Part of a small language model's weights.
Size: 14 layers, width 192, 3 heads of 64 (1 for keys and values), MLP 512 SwiGLU, 12.3M parameters.
Training: a variant of SOAP for these matrices, 145M tokens, 2211 steps.
Each number is 128 + 24 x the weight over the matrix's rms, rounded and kept within 0 to 255. Layers, rows and columns count from 0. Numbers have three digits each.

# layer 10 attention value, 64x192, rms 0.196, rows 19-37, columns 0-191
137106087130134165180101111130142113098135187138123123072161130142122103105155118126132140115101160149155098117110094154134157115162102097180154123159093093141124116120108155173141170099156123109146111136131118150127138141121123129133134089133121154117146097151099146083125157116134170123124143147131094118161140118108105111088125141164168137093144121150146192080144162090137096150118130145167092126133157126112134129120113087122130133130151142096146113144097164165155138117123091111175139145166154150107131088145137139124142152098147141110154119217163178135217100186174147119
123127169166102124113152123144122121139107081093177151169135149116129101081131087144103103108123120117138124113134083094135138160097122124139153140113142181126139120082120153129151115099111131149106135141129101122123150134135105113153119131107155080170156095108151146109098117119122089120101113127170119132156116150151127126101104147091114141115096121151101141145149139093181146166136115148110139114137102168138118103121100096100144175171126155112104082122110064139121112137097118094151119129130086120127152194100175150108108162122087160145117116118131176102130100143202123119
101131140115132109127173120181134080128145141102160146132121121109172160113162155119109132169117160169146129208137091104122094138093109144105144118128134097136152146105157117123082109132118171129150114085109122125102125172094108133090165150120112139088118129103114100103112091173125102166170155140154158076074165147112094089081148115182145124210083120076126111127110168154134137115142097107162137113125065122124134087118144160158098097128178126122136141109149112105104120136159157162099112123118151077135078140116153126122137133105100092162149093132087147147175159130162142130
147148125126116159116159112161160082133070100121133083112124130117115132139146125131133121145135110117147161117132128096073126097146128097092103114138113114138106128128118093148117130153110163146103131130138112178163148098103102125104105188160085152136110101105114152094143128153120120130139163111132124099067119109127140128066097169159138112123105116123142114154120117137114100163176121147122097153155093139160115138136180183179134120130123130139121106103127136088119129169131167128162132151134140144084127108124119116121144166124134136125113089135129129111115131114123130110
118120139110107122123109130168091153111136163172090110140106144103147146121134140158112123114137115116138092128139112113113105106104132165077126102114137146115093168095091067107153103127138116098132173110131145077154159151108135133109131087144156115154163153139099098127143125131117116087154129167104119106155134166148083139162115153146118153075094093155163103176099107093126146138109129100099146115147097132121111128120130142133141111119112139095052103089144073103080112113139130153101114148101122145102157114094093130164148116106137111137130173103117105101148137086142139123
145102131094117103147166120084123177142167093102112153091135144080149132137135168150148118122138094165135121091133118133129122107083103152143104102096124125123113106108145087117130110135129113158161107127134131165128133160100155160141180153135125136158138167154152090125106109104151122095195134156114123144098112151138160173142125142135145114129141085131148114078136132138127075145095176177128131094092128099103140077111149093161159150138138123132119150138152137148063105120127155135099094131142085141168150094108088145117142138152122129092092142118099127122151156163103114094
113161175077091137120104102114157138126137135107149121114148140091155131115078144149162136111147139113151142163115169119126138161122103148180088131138152117097086148116091117104116106134188156112129086112105151153132130147104127084125131115151182168177118082120118120138153110129127156115122155144119178115089139157102153158143153117153146125100110121109115100125148122108145102161093095111135141118148162132130096147130178100147100141150154083151127138135116149133083106129167164118107127128127139109167172146095124098187095087143137115148096132127116135107178148158136163166
146101103114192167135100144116096156173135111113143151134131101079125103119131120155129147152154153164172115154138157151140121116105136143117112119170135161094116132134115103145130199140178130126138138122128144096132122123124145117148089105095132151133151142117129122110157161164115145139111168113162117091128174156123113122106147157149149140114103142144136103132131124118126140145139119086157139177072116135151169125150171123104083162162095152116095126105093139080147119084114147129106102139122158092100116148171138164141155140121138120111125150105129192146111142132128158125
126147119093120118139166126098143153111111092132133126141140126127140140131140160165099131122130106106103155110117162157154134145128123148125104129136110163112090118121153147113111151143134093114141168131173080144115160180148156138139128125143131116131109108111096118129104188114149107130125135107100167133109165112116103115123122137161092114122116092119158102153068112093159089132111144148125090133136172113133111113127126075118081139110095165153136119101112147133136064152141109134103131121154134106138155103094107118112148134107105112128160112106130112101114166128138107138
146113127127174095104188141124109125119140128094125086080123135130156117141137179137100150093060114155160100126125169128165136139134147139140126105168145144113153105142118127117159095099148143129143112115104108152157090118149154109059148111142125128115098134135119081143103140161133139149115110105125118148137122141153109136085093133163125125128125141106107125162122148113146142160145085167161123083140154141145148107118105147138132154066107163176171143096162112141162106119151152142133099129127175188139119138144107139119128119107080120174111104115130131098154115117114114131
114141130170129159149143134132112139113108127169121144191115134088162148109159082116149156108160161105104153082114110127124119121130116110120144133129131137095166140122120100126117135107096112113113090047104103103086077100098070138131130168097162101163107101116123159137068113095120157105121130137132112099111113143159102133134099098116141163129121134107145187116146145104138136123185105131156119171130158168127117171149138108158120073145129119128144155131117191151127116128111093163150147159126093143090119144134143146092129116114112168148132116119149138191128095150119123136
120091090106102144125104110096109165117138111162104157130115130139135136090085156125098102106100106092160113105099098138116101122171099116134100141099100127119119145150136095184119109101147144084110115118151127106143155118156130126152139129152149138106117132145177143141126117118109122151113100151136151161152117150146136124093131127069126089099148119121074132085129147122138120174153130152113121103125150144115110145175123117108141163149146093088134125125106100142139105151101127081116143150108146150166156138141074135140145113143122139120160159126175119106116102145148166151
096135128118113112139124126141111141113110122138152147130144156107120130143140129119134128151152144092161146110134120112145102129164114095156139115150120102119128146091099130137092170126125119085124163096104106116108148145174116154132133148136108124132138125099115138089105124113093172071148152110113127162181102139117119138169095122137108120129108118105139094189164141116122158145145157137195171168108118130104118111172148111145152120125140106107085117130125135136169123098111124117119137107112112108137148164146084118133144124161106136148143116122109160141140109145149108115
136182094152082125073139141114150119125123131135153137089148122146155161119139131093123137161091117190095169185121116113137146095089148125178088163165154100106161121109093114174176095152141139162139118101116120165099091111126089088097105121139111159097111098127122128120141129193095126132166158155080137113110115144093096122108103090148128126177122154109117124124147130108124155127137086132104133122127123141136138116142151109085145107078164149204164147162173166092119077155144082115164147144117124150165117101118163178075138117147102113140116128133109089168132160141100123137
068164122109130168164070161067105129159134105128086137085127128142140123156124111126140159163129141128148126107080126132129119133120128166144141131109151142150133138134175160087192123156168147131200109124117104099133137117123129158138111169098143132126133135122097158172144116143107143121098167144124143137142108138160118134154118172128111118120103145159107113110144077166166137149108114132136132139148150144161096106103130124158151118114113146125100138109122131103131065128163165119102129126153086137138125101119153140099082078130116116110138115147131134110130110102139143087
113167114116106110132136129130110121128192150128160155143137124137110124117090167164150078114114155148152107168141162108120159105125095105117119114103147112155130174165151143147120128133100174106129121122108137121136186169118134167139113139138111163140151105169120125139119125102125112159125094163134094109118120121123138155161121119140127107101153087158094102163110091133135118125094145161115123116142138149099139111119108118114113113153147110133129100139118115127081101095112085126131160106138118152112150086100167128143135131116156097097129123145126134097107126098139154145
103107129186128113166105096166136141140157124119088149141133128107131134135107102143148117120117138153124138101139086133128120111130110131111142166093112099155133107163129155080162131096150099109141124151156103130101108136111128089142130142122105172138147095129152126127127121158119128109128108153074110141147145141144120161119136167123136095138116105154117170129091123147161108097142160111109164132155107141155143063135079120167132130109151153105130141105072084154164140100139095166142114106159137124114133123164124145103138125177150127128150117148109174121139133138155119183
163113177147161144123099129093144115131108135096082150144117124104105111109120109128184100158109147114123124171120130115160146131117099181139108104142151121123144101131103120110117140122115088126093121143090146136135112118089145146116126106116127170115138076167136120144139129141113098070184137144127116106178115100114152120117100149130102111124150129125111126135133116156164122118127117132162180154136058165142110119109132169155103131135117143124144130116157141148164162101100136143120142122138131123172107087120130131100071144165136082086171102146145107129117121147145125155
119108108145148124125124098138126146128140125125114143166145145138098134122111118145138159122136145119137113134107144133135111117112102128163107112130106125118138110110149141161131146111109163099125117117112136091120154125091115096126140088134116130117156120126144108100122117138152166151176119131142097102118142150126095103136092145125141139159095167108139132140173135117125087129129141110172099142159081099115095152153135093117130119122107156096106114097107131110120135159102125137108075156071137138140126132115140115105068128134142118141157142140112127078106119120117132140
# layer 10 attention output (transposed), 192x192, rms 0.178, rows 19-36,83-100,147-164, columns 0-191
170121141086093120123156147162142151111131130135120121139089110130128130112125111113127129146091101131092134126134069092097114118083153137080113128105124084131119131143142128116092120122166140123140132139134144113155140133137101086114165136137103097126128114141171088128088111158125099140109169118143138089108113105152134118095148136141162078159139136109135135124138124118145178092125192161089089110161103115144140116129125116138115127122119120183099161129107144131134129131124174128092117130127128121143123170091126138110105125150131105133103118120133117114102138094093123123
155139130100176127169096171123145128153141099186098120145130123129146149070117176091106100139116115154162069132130109125123139133114129133113112160134096150177160171130132098163140077119129148142166097115094097162133106104156144147106133097123132137082111139141156101140097135112145153131124166115113108131104145119075123131138164128135149127141095132120169118129149162160132149114128109106115120088108131132110123165164116129117111105067110115166164139164154140125143128092131141160110119124171122147113093143162102130128141095174115082133077116155138128129125122121066100193
159164128127177101121147194120142141113115145168134135083116160138119119160110126102115156139113110136135123097131142135138113064136135107123135105128120125149164139157135140107142156134115106164138152096177117157063126159129081122143123107114150100144124158142137165137114128131138094105122135116123126130154129110130167136150124088108129159093141122090150129100123119154088117139132144127126119118105119144127117138104154128119083132102117147123124159131105104112120145155099122112138100157156121153099123140134139140122154099101132161106123107095155127151122096152106131163
128123126132171115141141147159156129133143151150162154135130128108154122112154146091119150107137114137135175161117126153154120116123147134117183113150133107092159116076130163108146121171105126146127132094139165127135106139132139157137144131112145115132150123125140165121080118076123137157116121142124146139196100172138172092164130087111146135096150105113141120130131095135117159132106124131100160143097161163109126143129090111106144130110145121106116114145174165108125093114128175125125112107089088137148174150068143175106123152134082134143088152143105134130144138179095093052
099097097120186150115137113162117129094119129094127111063108092169133149160143131127175141140146143123095128131133121114117153126144106122155108109125102123145189078133146127160102145119161108140109152114182113121102129133132147145112150164124107137099140150120143139121148127189151140180100135130152163121144131112085145143139118100136113165158130123134148109118106153128118106084122134132144105109158117160137116122105142138143145144127170143135182177143093108144135131137108121136136157132129145110110139082141135116107156125127111155132151133147114094123178078151122117102
139153116115112073126115123144111097120145129132107077125101137157114089098094147145109142117154141081089133129144079127161118148045130126106133141102119181162097129181137108154146123115188142087126149121118106129113140097131112117130085150108152137121135105096124140134104149117175111122160137111147109142117146167159081142142164126158152138093132086121143119117139152180150117206153154083107147167100139158113138127094125110114118127124064145116104121153126137151165166139116110097128136115139167180161140146157127120115144143110090128156119136124180134139124084111167126179
134130115123106142144136133093083101170146114126115101129166147158103144081188116082092106158109128149161085125142126135143124091105126120128109164134159152156155096146131152132123143122101118174133120134141085126165182159166127137117135117117120104133136139108152120132155107120096110122101062085100124149128123121171122168146150147129134137135128089114146095145122161157147123140115117161097162148107131156101156119111091131118113079147116105092162128156155127115127126089153122139124125121104102099071151130143123091114108136139130127120107132097178160117091128123139119125
127152147131135146139127124144134142079118097129127140161174113129096141136143122151115089164106105116101136155126132029114116143157130145103169141120130129168130154132107123130134101060124135104083098118113123141104115146107090132118136099125109111148086091157150134113136102168173127079175142131099128168171141105184116125145146127113121134103165161147144138137139104120123117161100164141128140134141117113105065126109116114192141164075139069115148101125152131158164124158119132124125118090139164135133169133107133108114098136136147134171144100144158137139092109118140100135
143155137128113153129160094182109135123120124140142158176129123154082112128148109116172142150140158146130188139105091098092142136072139135114169107163101116136127141105120114126107153121141140129100113099167126117105144068124159175141127162139096128124149135128120089139159100138136083126196089139174156124153148118128180150138128101135110135118145170115140138123166127144123129138120116130115155107090138155110098126144123127123133137144131135101139150120113116098143120125113132162123115098117144120095121124113116125104091157109136135123137108176122152152127147153107150120
140099112113106125118147166099136175114106121109150102120111083143105149129127116126103109127127116084133115136099106109153120132143149123138093112152137100100149141151172153138140164123141087146131110137128138127092102146129146097179135154101178105126142141149112142116176090131128128113119145096138127105128102158129163126128182103132123121115124141143133157106132100110113116117147141091144125157137145106103098124093134140119106064142114115080110129129107117146129171156111131116156118097124092087129128085128122128111134152119152128159145136113138094122090089106142133156
122109122112150099137130161176146135111122086112100099116116135120091095100127109118117104137093130146122091129143130123163178124098150137124120108153146124122121118119117156117172099139117118145138155119126126140128188166126138091139098129108038125138137157129163117135160114180148095147114131129114145139135070128149169127134113142150143131133097110123092079123109114128126122143082120161103114121116128108104117097114148164164154132078117134107130106121183061127119153103119150137124111128127153182166161111119129108100146129159127110145138113114134102101138128102127106137
159163175123059061155156143112173117101152120139171112112121070125139103147146083180120109118099109152147143126105171140134096158130106152158133145136116115124107119107139159089148158133128133172146127146126147124155123164078139126141142130105150095122129128108104116115100117118104148130147156150091110117110112096114144173145105175174121125139128133112185121113110119147120114101109142069163113120149140117109187124106109109084139122108130153172137126160090178101132128142154155136128123096122115105099168106127138118167123144106130111142074146154092131128124109128116157117
106177177137176119102155136108126151114139109123115131108117139116134137150102111129124114159120139137143127119164098067154126133156126135155115095102141157162104122147142148114166137181095145143121099148156106133110117110103122134123094130122159130073101134143169130144151142167130112142126153153156138161136152155145178118093116100095159119149148151109150130075138113102155100110131158129175090109120125134184131114117131158107124165124141124123139117132145096146095136166139110135135128105138127162139137101085184144129125136116152120167144142105100140121135077124147090138
101192132150147138090122088112135076118160148137108113131135153123114099113130108114101098099137145115130093152129142111155136143129111131073135128091080132110101115122157160115122140096138134114152136109082117101165085157135130112149100112095119108128102139130133128135087173124150144149128135140135117158149133128135141080196124196124138112107127147176120152098132152155138137118130145172130149126131118130159098148142155150062129138142091139116123158092123137126173116130092149143141170078140141124081127133150150136134101135139114126116103115134149086098137108116143099144
138102142130161121136143144171137129116112132094147119145150166122204157140154099100119118130130109117116144140165153114146127182114121098115130135127166133151130137136143102135125151107075148106098131106109110124110188071167136129183097081104076110104083172166143076190148092158116099124155115118101109129122142154107141124152140148120128161175134129115110139189140151115132101109118138105111098123102091135161082090107160091095135132173094129134139126112110114168160133142082091115112123108164152114107120146141107110130109141101177134136168154148138180116142141166148140154
113107132108102150162114141116140106133113155141158123081129162174123119115156051167127143109169099126127168086088088138130135144127152119137143118146116138131108156104091096117127150143089136109137132126170096116158108117115153119127106129177142123143169136116127154135150162158181121125100122120124129116117140114151109092124107127167137157130107167097130171146122113141094118134113114145107149125113133141155124136111094177128131097083090133102125109101125103118159158151162151145153102107121129155137087154143153136075085165120104178098126123119170154158122134119174103141
139129130097143144119140131169119132163130137074153127132080133126096150171161131071163129132093146122111082115121117143151125145088144129117097124174092148092135169118138113114112109138131141139153162141152119144126142141120141116081152124130111124118081123113095130125115067112144139115174158057143136144106157123108104149101146138159120111137124088133135069150126092092103129110168139122151116069159156120115153178154152153152141123142084095123124098131153178119120094098115147200123146150100109086106109092100109130147109137131165098139098122113130144089160111177138148111
145130089109189111132158104117096120128132112140111111126136114100108125122110146121136163160157139138180128121113140102094097129111103101113143107114109137131109134115111131104093142149124143073164138123154098136177126156146166094118129123143105106140106160099143118120109137102150115113093128106137114129100114153137135126135114114121144182112093107138110116133102131119082103094099146136128121135116169094163090109145081160110119116152163093136139131118107140123117143144127126141107128130144120102139121148134147146153122141101109143167139128112115150141107108098143126117
137130137149124158106121133095166132123142138118113083152109129186117115097142149196107133114106117162170129157158114125139180182153084105158163134134127109132130145145145167134139132069135135112117136076121124144148114103134134128119098122113171161091126148105075168124152148056142151122155090075112102124132119157093095164105135116187132150115168132099124177173106100131075133158142117091181123135111127143135115145126115170117108118182142133088146108104101188154116135141167111117135127109102127117162156130116119104097150116137134120112161166134144125156152168167118149128
152130122136033122150139127117129124121069136143153109127091213134147122144146119104139110110182145111112142161093128098139110081121104132142139115116122152095138106131122124103144160146103090109135105127099116138126120155119135139190162132106141130159136133107152118113099157149118087132122145135133138111166095125163160117194151122092102107107155136122118108131131117142125103165134116112109146170118136160099113087121132094111114146157136153069122100134150090106110146161078111118109153125120127097112161133102091147115126130099112183116168119137124127111139092135170109131
147116143096179125128135150140137082177124101096163079142107129136187164138147160110136122140124147125137086137172122109149169161121118121125097048145127126143104124086121118103159096157095204109165078132097134101120123114128087161147142129176126125138088129108080111109099110106185098142114128133141107142111165141096127076128188184155113110136142111121118110176099122043149127068142155089115139102143093132152099099153139152163137128106146125120147097138166148107133144066185106143138119110125188101126160107156131141131133125149114105149133085145078122145174126138141128136
161091152086115170153127115096122125120144108102120129129127131103139113118131111093089110195126116122141097134174101123128147113132117123112104127166116146156114135165091096089136105112067157128131125101147100142177130125139133119140143179123077160145107139142076130104162120169134122123129155113122146102102109135123096139104135156160098126115109193158149146130091107135147115108083101134113094155168080105124120153133117152120106129124125147144131133114136127133110171118148117147127128093147148116118113127148093071088127124108132088097147122101127113107135170099151125145
141161160094065142108106100121139100159133101135121112167097129103084136121108096105089110161098134132150131063122120121132116122065135150104105149118166123100125108114094126141167111086119102090137159128096151141089118164116114107116128082117154123146154135113079094078118146128096117058154123133140124104145135092147124124128088111130120139134160089159113126092114087084119139163104108166106156144129147111105128115123145132107107095101089129102129139082087138084099124078113130116101115139108136153091140115106140157130091133056107112123147146101121129131089137123156107141
119094106078075127167135113121148180127160083147162139161114140069129140105110136136119101113079149157149141081142125133117097127111131132099152082167159088163121082125125124149107102107107127110099171122133172138102070111149110141146150149138124132139154105143147065124106167122100122141170130119096128117122083101124164131091069150142103151150119092128102158095111100108131147109135091110147096134149115105119157089132118145141147139130133114159158118136142148173113127105138093096155095146153131159112158152105121115161131129156191128151116100106101150125155136129122105140
098146133093089135138125127111149168102104099112170157095109153086162129108071131126116139154133110108144132101124148115113147169171119166115110112142105122079093145125149092095113123152180144112113133149144135160116109133102099095117095149111143128151135111144112145138138164083138193106164137184138149139124114116088165132109155099121100106129153121083114129172119118125074104103127127147125138096133138090133132148167159142130182138127109116126125086130110108149119095151137150136097126114147140130169085120127136141138142105133148117140146117144114127110157107187144112137
130138114135209154114092131171152111133135156110106138156082133131132101134130090102136104120135180148119137116147112180160118131097135152141118107107096152112137155121151087128113155154154141117131106124143150083150130120118119075124117102124200144152125136112118149115158143101151142166163148123150098124138147171106117103107070150143135143136129087119129124124117102146137117119151124122131116118144132142139135116143161109054156137150109170129153141141112119144116166111121175113095136116180125093148105144150153145137161139098109133115114118132092122150096139115126179135
118108138159121127149135143073121205126117137113168104154113160129169131141146154166136094098144154090154172116104131098146139164144137121088122143116139165146137131137133147135097127126129124092140136148138130132180126159172094125165144126137149135106113118128113130129131179139160123115094117129123114104132110133136114125081119110143136123160131108128091125123134082144154078170153163138153092155154130110100119125108128129136121146146118147135151118101144113107182096157164097110165118119172156091140131132123098123144169120133142122130087126141118144095118131104120102133
134127156147226129126151105132131140156149124103110139110165188130116115051142152142116137111096086163169128112083110129167147084150100111139134153132110144132126117101121108122146121125147144121124169126103109148151140147115083100095126120135099142096129126124131102123093156110145146119152073112119122115141097109129149143109079141135150165132118156116166097103146139157123089129133094118152106125125132156154148126091124128128114152111140146107141134064106164114121079164150099147087115185133216121128131148145132097118161120095117104138123157169108126086136128167092105119
124135136158183129148121160143114155144151136156143146138114094127148123160150148089154136115144139083080163138137105137085120098145107145114134142126112139167157164149069106126100160120103117125178094104134138113128080114104137160123130154124135113153145124089142173132137115116116152107151112114157166143132185164133130112128127098109113154145155169091153183172172109155080167113136137096102125161132126150120083177131115111132099062116138135089128160116143149152140120125129104156139112141107100136116095153146149171132144084135085141141109093134138159145154102134101123136
150190081092090144187067104128100161144111119149137142111136131120119147095104141118076153155105108124109108088141125144112113072113116149143111115134163118137138128146146108176093145075129166134107139173156104151131096145130158144143162122157146131130148133122147177144123121110139100132127103138096167107147135157168125088134116100075152161133166132147112211128112122165156148153130110141145144173104139161134122134147100120117125131143142130104180101113131086130123110111085164129135074123155134088120136124123122112125135126172138119145159128097119127121105115163134142132
134115123087169140129120116111162112108118103181160098141124092109131105105137110105137172102190153125128128156129131149137109133142122162107126153104094147116081125091104146084103119104101108100139133129131129113145133129154112159144123120113094154133137126158143127161124103115150122057152117120137182133155086108126129139135107108160122146138150106145118146125103092136117156141104127184161162173105055152138110139169157157129159100173127136138054120115123118119116141113135164135120102145118102143114159138145087104117132099153121178162131146133155117178127133186147119124
113069112099143120092128147121144139152097124133162131133144163123180147099112150097089138159131099145102085141128126103148164099121202120105125109117112098169160132126156113143143062106117153200135114119119153149108118130132099159115107136133150118092130104136116129093159154120114137117127112121110135125110122181135116112090124134114101125164103158141130074145132132119148127101121104105126101145109079103122082147144110171149081124087099109157115103165157118113101133117152123121083129165103133127128124136152175118088144095154133146132104134157114125160142130100099111095
107126079167156181103132149140155125162118111134171095165149141119113129112111108136109168151130119135162138150106131124149141089092156135126132134122147129142108141151112144107154076178137107140235096124100162136146111157109110126112134164117137139108152157128095150140112132118138121123114159100105121133112151139169126083124112168135118115116126120113117132091123158110104120154138107101127125157129116151129120143125131126131114143094107104120137107149162082078081124134157167114137130153180144132157157126092168116111129095137127126119144130161136072162113136112107127138
121122138142070109110162116130132097127128131143125121148095138118092169069117178148130121116109148119164080118191138084150127091138156123129128113117108131111171129175141172159147148106125135152115142106115151148145144152135126143138125167151134106147099126139139142142116128137106120149119132160107147093111090123153155151150101155121147064082155115181113140113119134099146116106128098109108099132132068145140118131094154101072145137170095148145107131127119114102137120101071108121152149150128107139146151102130170118154126088116127094149158147127115129101129205145119197161
118119124151124139160148111159138059164124119147113146141107122130161099138108140125130104110103144147182170123117098116120088139161156126115134163108089133143096114131119144109090111122110070127154099112099119149112136131090167139121130105159134132128137149130153136127133122179133104125127115135125141157156127112142124155152099162119151154129165116106087156121111133128132118075102153083131135124119111115178148081098139148104158149088147152127108178164170094105109105139122131121126140093136109151105152112169126125157144124138111144148146129136120155128150166112143138154
095119145126143127117094106147101123162115114123080136137081152164076111132119123097155097090106126117143146126140158139175117131170116124143123101133112146110128106135138106160136151114123070148111119140145123142138075143128093178136135123097135172113144117139136104134134183124073120109165157123143137133169131112156161131111163197154156107130113164109136144123163147158123117133150139151108147119101090135084148132121144118146096166132111145136106139159128070170143125108122102167104165155115165151151080102128155105125115110117155110098140109173145101073123177088100137150
177121118117117127176073103105114100101117116144105127048113120149114129098120116067128121085178154124162141121086142094118133130173090114140125124162107135124155151152100130120101158175123080138124131114173125131075128119114172156192134161150112113149159145189091185121194168166148109089141087148157112122161145125151127157159166130130171162110138139140136158098121128144159092137112140115101129106103130157127119137143154155126118127176174164098152162161121106160121141121085104143131132150154081126142130119175115116094151117103102119091148115146169086137169100125177139150
138164162161173116133154120089123128158119114151124115121133143104120112149157149149117114162140150063111125156167112142154157104151148112105129103157125109108150165144106114108174155084148135115124103148133099139196116156129123128145094148128145131174151106111119145127126119104160095152150129127152130129130159157146127119107116181148142090090080104091132142149099114161144132152135114166120139185119113146140060127139178155161112116170097063117081084117113160090141109140128155139109114162126123137117140108116150119168153131098125117142153129084120116118103175132181123112
092108166162159131144125140145101143117120113154133113177097128130133119158168131152101118192140149129118139146136133090078114187094122119100119126154133171156112129128074083136124091118126128126119118124121156147125128154107122101121126139154071117121132111110105085108113097167100118145147161136110138088094169064121124120110147115149131126132156144131106124137155129144109139104111116121157164100125057101116133095136146142136130112123113149206155104076159109159134122126145120147104181137139159146165113135094113108163144132112150099141130134156110144113141154098172100149
143108116090185151130157162128189128132099156112099124103128155086121117128134124161135157076097125154115104095164122096112158143155121114091117136115166097095135123138124116125126124159116124128137122104120135138155133169111150089089119119127114120129154146095145124139138122122165104137113171109121150085126129125131131133142124170153141108144133129111097141175083154111123123129144145103087097100141175122140092098139112122186130149147132109120130115105131159095087129147147166134138092121144166141128110139101117135140159129115135087162120124120121136191115109148150079094
137160105154061127135125126130152119100128147161112099149160178131119096080113111153138140143103134122172126141138102147107105117107124160103124131134096134087089123141107115148150130122124153110131149115143139110159098155101115107113105164131141145129127117126090115133136147114107144138126161162104108091116177147115091098146103182160100169134123107122121135118123120115115135126114134123075121157151094075143139153154143131134153116126132109122138088068129106106111130132120130154120141114133120104123149140104122131152108122151110096152087132094142126120123096120135156107
167143145133179127100180124152147134139126107091140134112138153126103104125131111131133094109175144153111108102153129156141115128093119129167104093137145152123121074122136138125183105138132137132119141116135096143138150127112111122136165157119159159115080153116127101128181154122134123147143109149147133090172115129124183161102117105157154131141157179146121146093139153131124128120069191111132118113139111130108122067105134141124150111122149134107111131164143061100090126126135120105151128124173119109103167083114125151115112113160158151096131123121123132109133084102144135142
095100116105099095082114154141179168128112094116057125149139173138112153132112141168118178173138104120106121110107172148138140113070128146139138125095141120120105143092093160097165126104160171088182153120106200146085084130091139083124143136135150151133128073150063100122145133134087157126109156151108157141118140106098151164091113102133100146093081152113104120102174110138088149133144139148098131160092091170135093095113143134177187090133119152116134118112120134149102155144141115145135129134147124139148118120081113096171092115109129104121142113124147089157123120198152143109
139140101162164134139083105079129125171138141134158147102109112101088108111110078082122106113140140137140099111107091148121104129138146149127127120145165151141164169133130164117187138120145156120189156137142136138131145130147116109124104143125110145140175133149080140116137147122116172102114179136112133119073135165099096138093162158145147145102087111141107170137086119115114145123133147113112138087078125128175100104120145160172090124144091145143109122102154080121093126111097146126191143158124106110127127091143115104118127113119117125119117132136165094152101161166121159149
140116083134099114136111114133144203078081122138130117150162127120158172133155111087135135121107094079132096110100152154131079087156113136107123155122083160127090176115122132148137144110099140114127110128149131145119140119177152113093123073099105151148099112104117108118104148125136114164151142091108125149156145100162123155140128109151128156101102096116122071116112144123112156125137141117134109163118152132151145144154167110128118128071095124142089113096141113123119130152133143110108116119152128074145122111106137145129137087098128155161083130126135131129119070149142102150
174154124165188126145149122130081126109126134125123105135132114151144097144196132128113119151110125156131125131132087092156128123122132137122125123159135133121128130138122077133153105098127182145076112113149093153129105111146108156084121156130108112079143084095153109143149165117117082137154128143146137116146109105126141088088132106151128110174126073109154112119124137171133152135166102152133127156147125141120097123136138153120100121111096105171148123163172128158175105128153128150119098117123131127137139125148094117099115132133136109144086123147126126082135135130119128107
123159160104142144093120119105099130101132120135089123140164132138185153166125139175142138126146104139076130125126133149105148126125133138120114095106131172100160135113124118119152103132079100133119083145095086132134108122086103110178124113124168125115126157127122114110127147115122124120109124148144119116126139165122129099161149148150102150098137134152145141146169099147151106116172105098143132160104116175107149138139107111121114150115127094123134125127084130131080122169177116115113127099110091167104140146128124133108139143109148105118115152135145124161118136126154085089
128127112107131138121148097120103136128112142097132143113122108133094134143109110145137124126136126131101125095102155121110109140108131114127114168107110134134128140127143087136129145112136081112096141118104149113079101126133102104154184103150134121110126120119128140177112139116124115081105117141161137115165113117151124107099125128078109139125150113146133111128136109157092096142155128121134117126130128115102106112102139149114098152200139149129119126109153132154148124126075134167117163167125092127140173107127078127156175152108112145122132172108168110142110109108153120129
092161120095171138103092098155116123108113128146178151124149154111127112137131145144098126160130140084137124091158127119121139153115101122155136137151125112163104143111099145141143145149163134119116153108095127115122115134108187113108082092125174104138102108131105160107127155096112148128147116116135126154100133156172087097110103109106086097133156139090122107122125147115122111168117136135079132145146128165127103137140157115151122118117116121084118149106127107180147141162152108121137108106169126127130094136143133160132108144090106137107170146113096126130137136155129138157
147112162114091137126123173118107178109124100082116149128147135119165129131113130116123135160116085134077136137058104063127124160146113148150122123183131141148107131109089091143158122186118171129121096118167136163099129100103086171102113147160114129130171096130108100119098131162101131134116131139145142162119131133094127132115174089174117088142112155091164139147150130113129134065165036097146110121131134176129141111170111132130101146094146140139121140166155118120151148180127056133094118127170160141165088150139110150097164078145105119112124057142114112118105117139110102120
134158117134116134098104122103137186148151124116073158083116098143094136124148139138157141115088123132140086151148150180184108114104136128127127112111158061131133117107154152122160152108158116154128126127113109125141093141161116172154141110128132148119160139132175177145159182091102145093117115142099140157181098125141195120164106127118158133150130125140094140114156107171087138123122102182123153178122152123117150109108158143118170088141111108133128122136116106085109094124132139148144113134094086130123160128096123161139114133165102128127135112155140111133147086143124107066
110119129081072117140118111176143118120107119132156147125126143146136126150104150114121108136140152139133131129108160133138125106131113145084131127089150132136089108171123147131082133102099135101086138109092159112116129129109134167134119156143130148152141111124125134097112118109132142137123120102115142161141137120143133130130147125120096126124091115114130110142141080153131117109108142117117154165110118104115134159147162126098144112118131116151143125155133126123102150088148138091125157097129104176148122131126107149129147140115137154101161152121165134117140182113125106154
100139159159103104112118135093145128130122098085068167112131115171111128103119167133147143085145136112149165142099180123103111088161088126151148142136160137149169100139081171106156139127143113115136116133094131122136084173097120159107088089132097135151141132172160105112113146146131058114118156167109163098130122073141114148141141161102130124194130151114129141109162095147123125117143121110114137145121090164124150091137159118124145141160169147107150142096123088102147116128161092105165154129151123135140148128144111137098115130174123141107096130154149075138118105126138125118
106165144172153124091109143152121092160115133119112124136139162110102111144126153112160113162125139151126107120135154117152125137121106104124168137161147083118169121106118134137097156162140100110125097111149155110089114136130125150133141124147139141142138160137129104118129079132100137138124122165086136141142125119091101114134108134054116103132172163133116170133207112103118195133156132131120165103123079170118103106154146106164141096122159132147108127096139112138154109099099156135183161135177109120086136132120115137174129124148131119120111082143076117174137113142112150151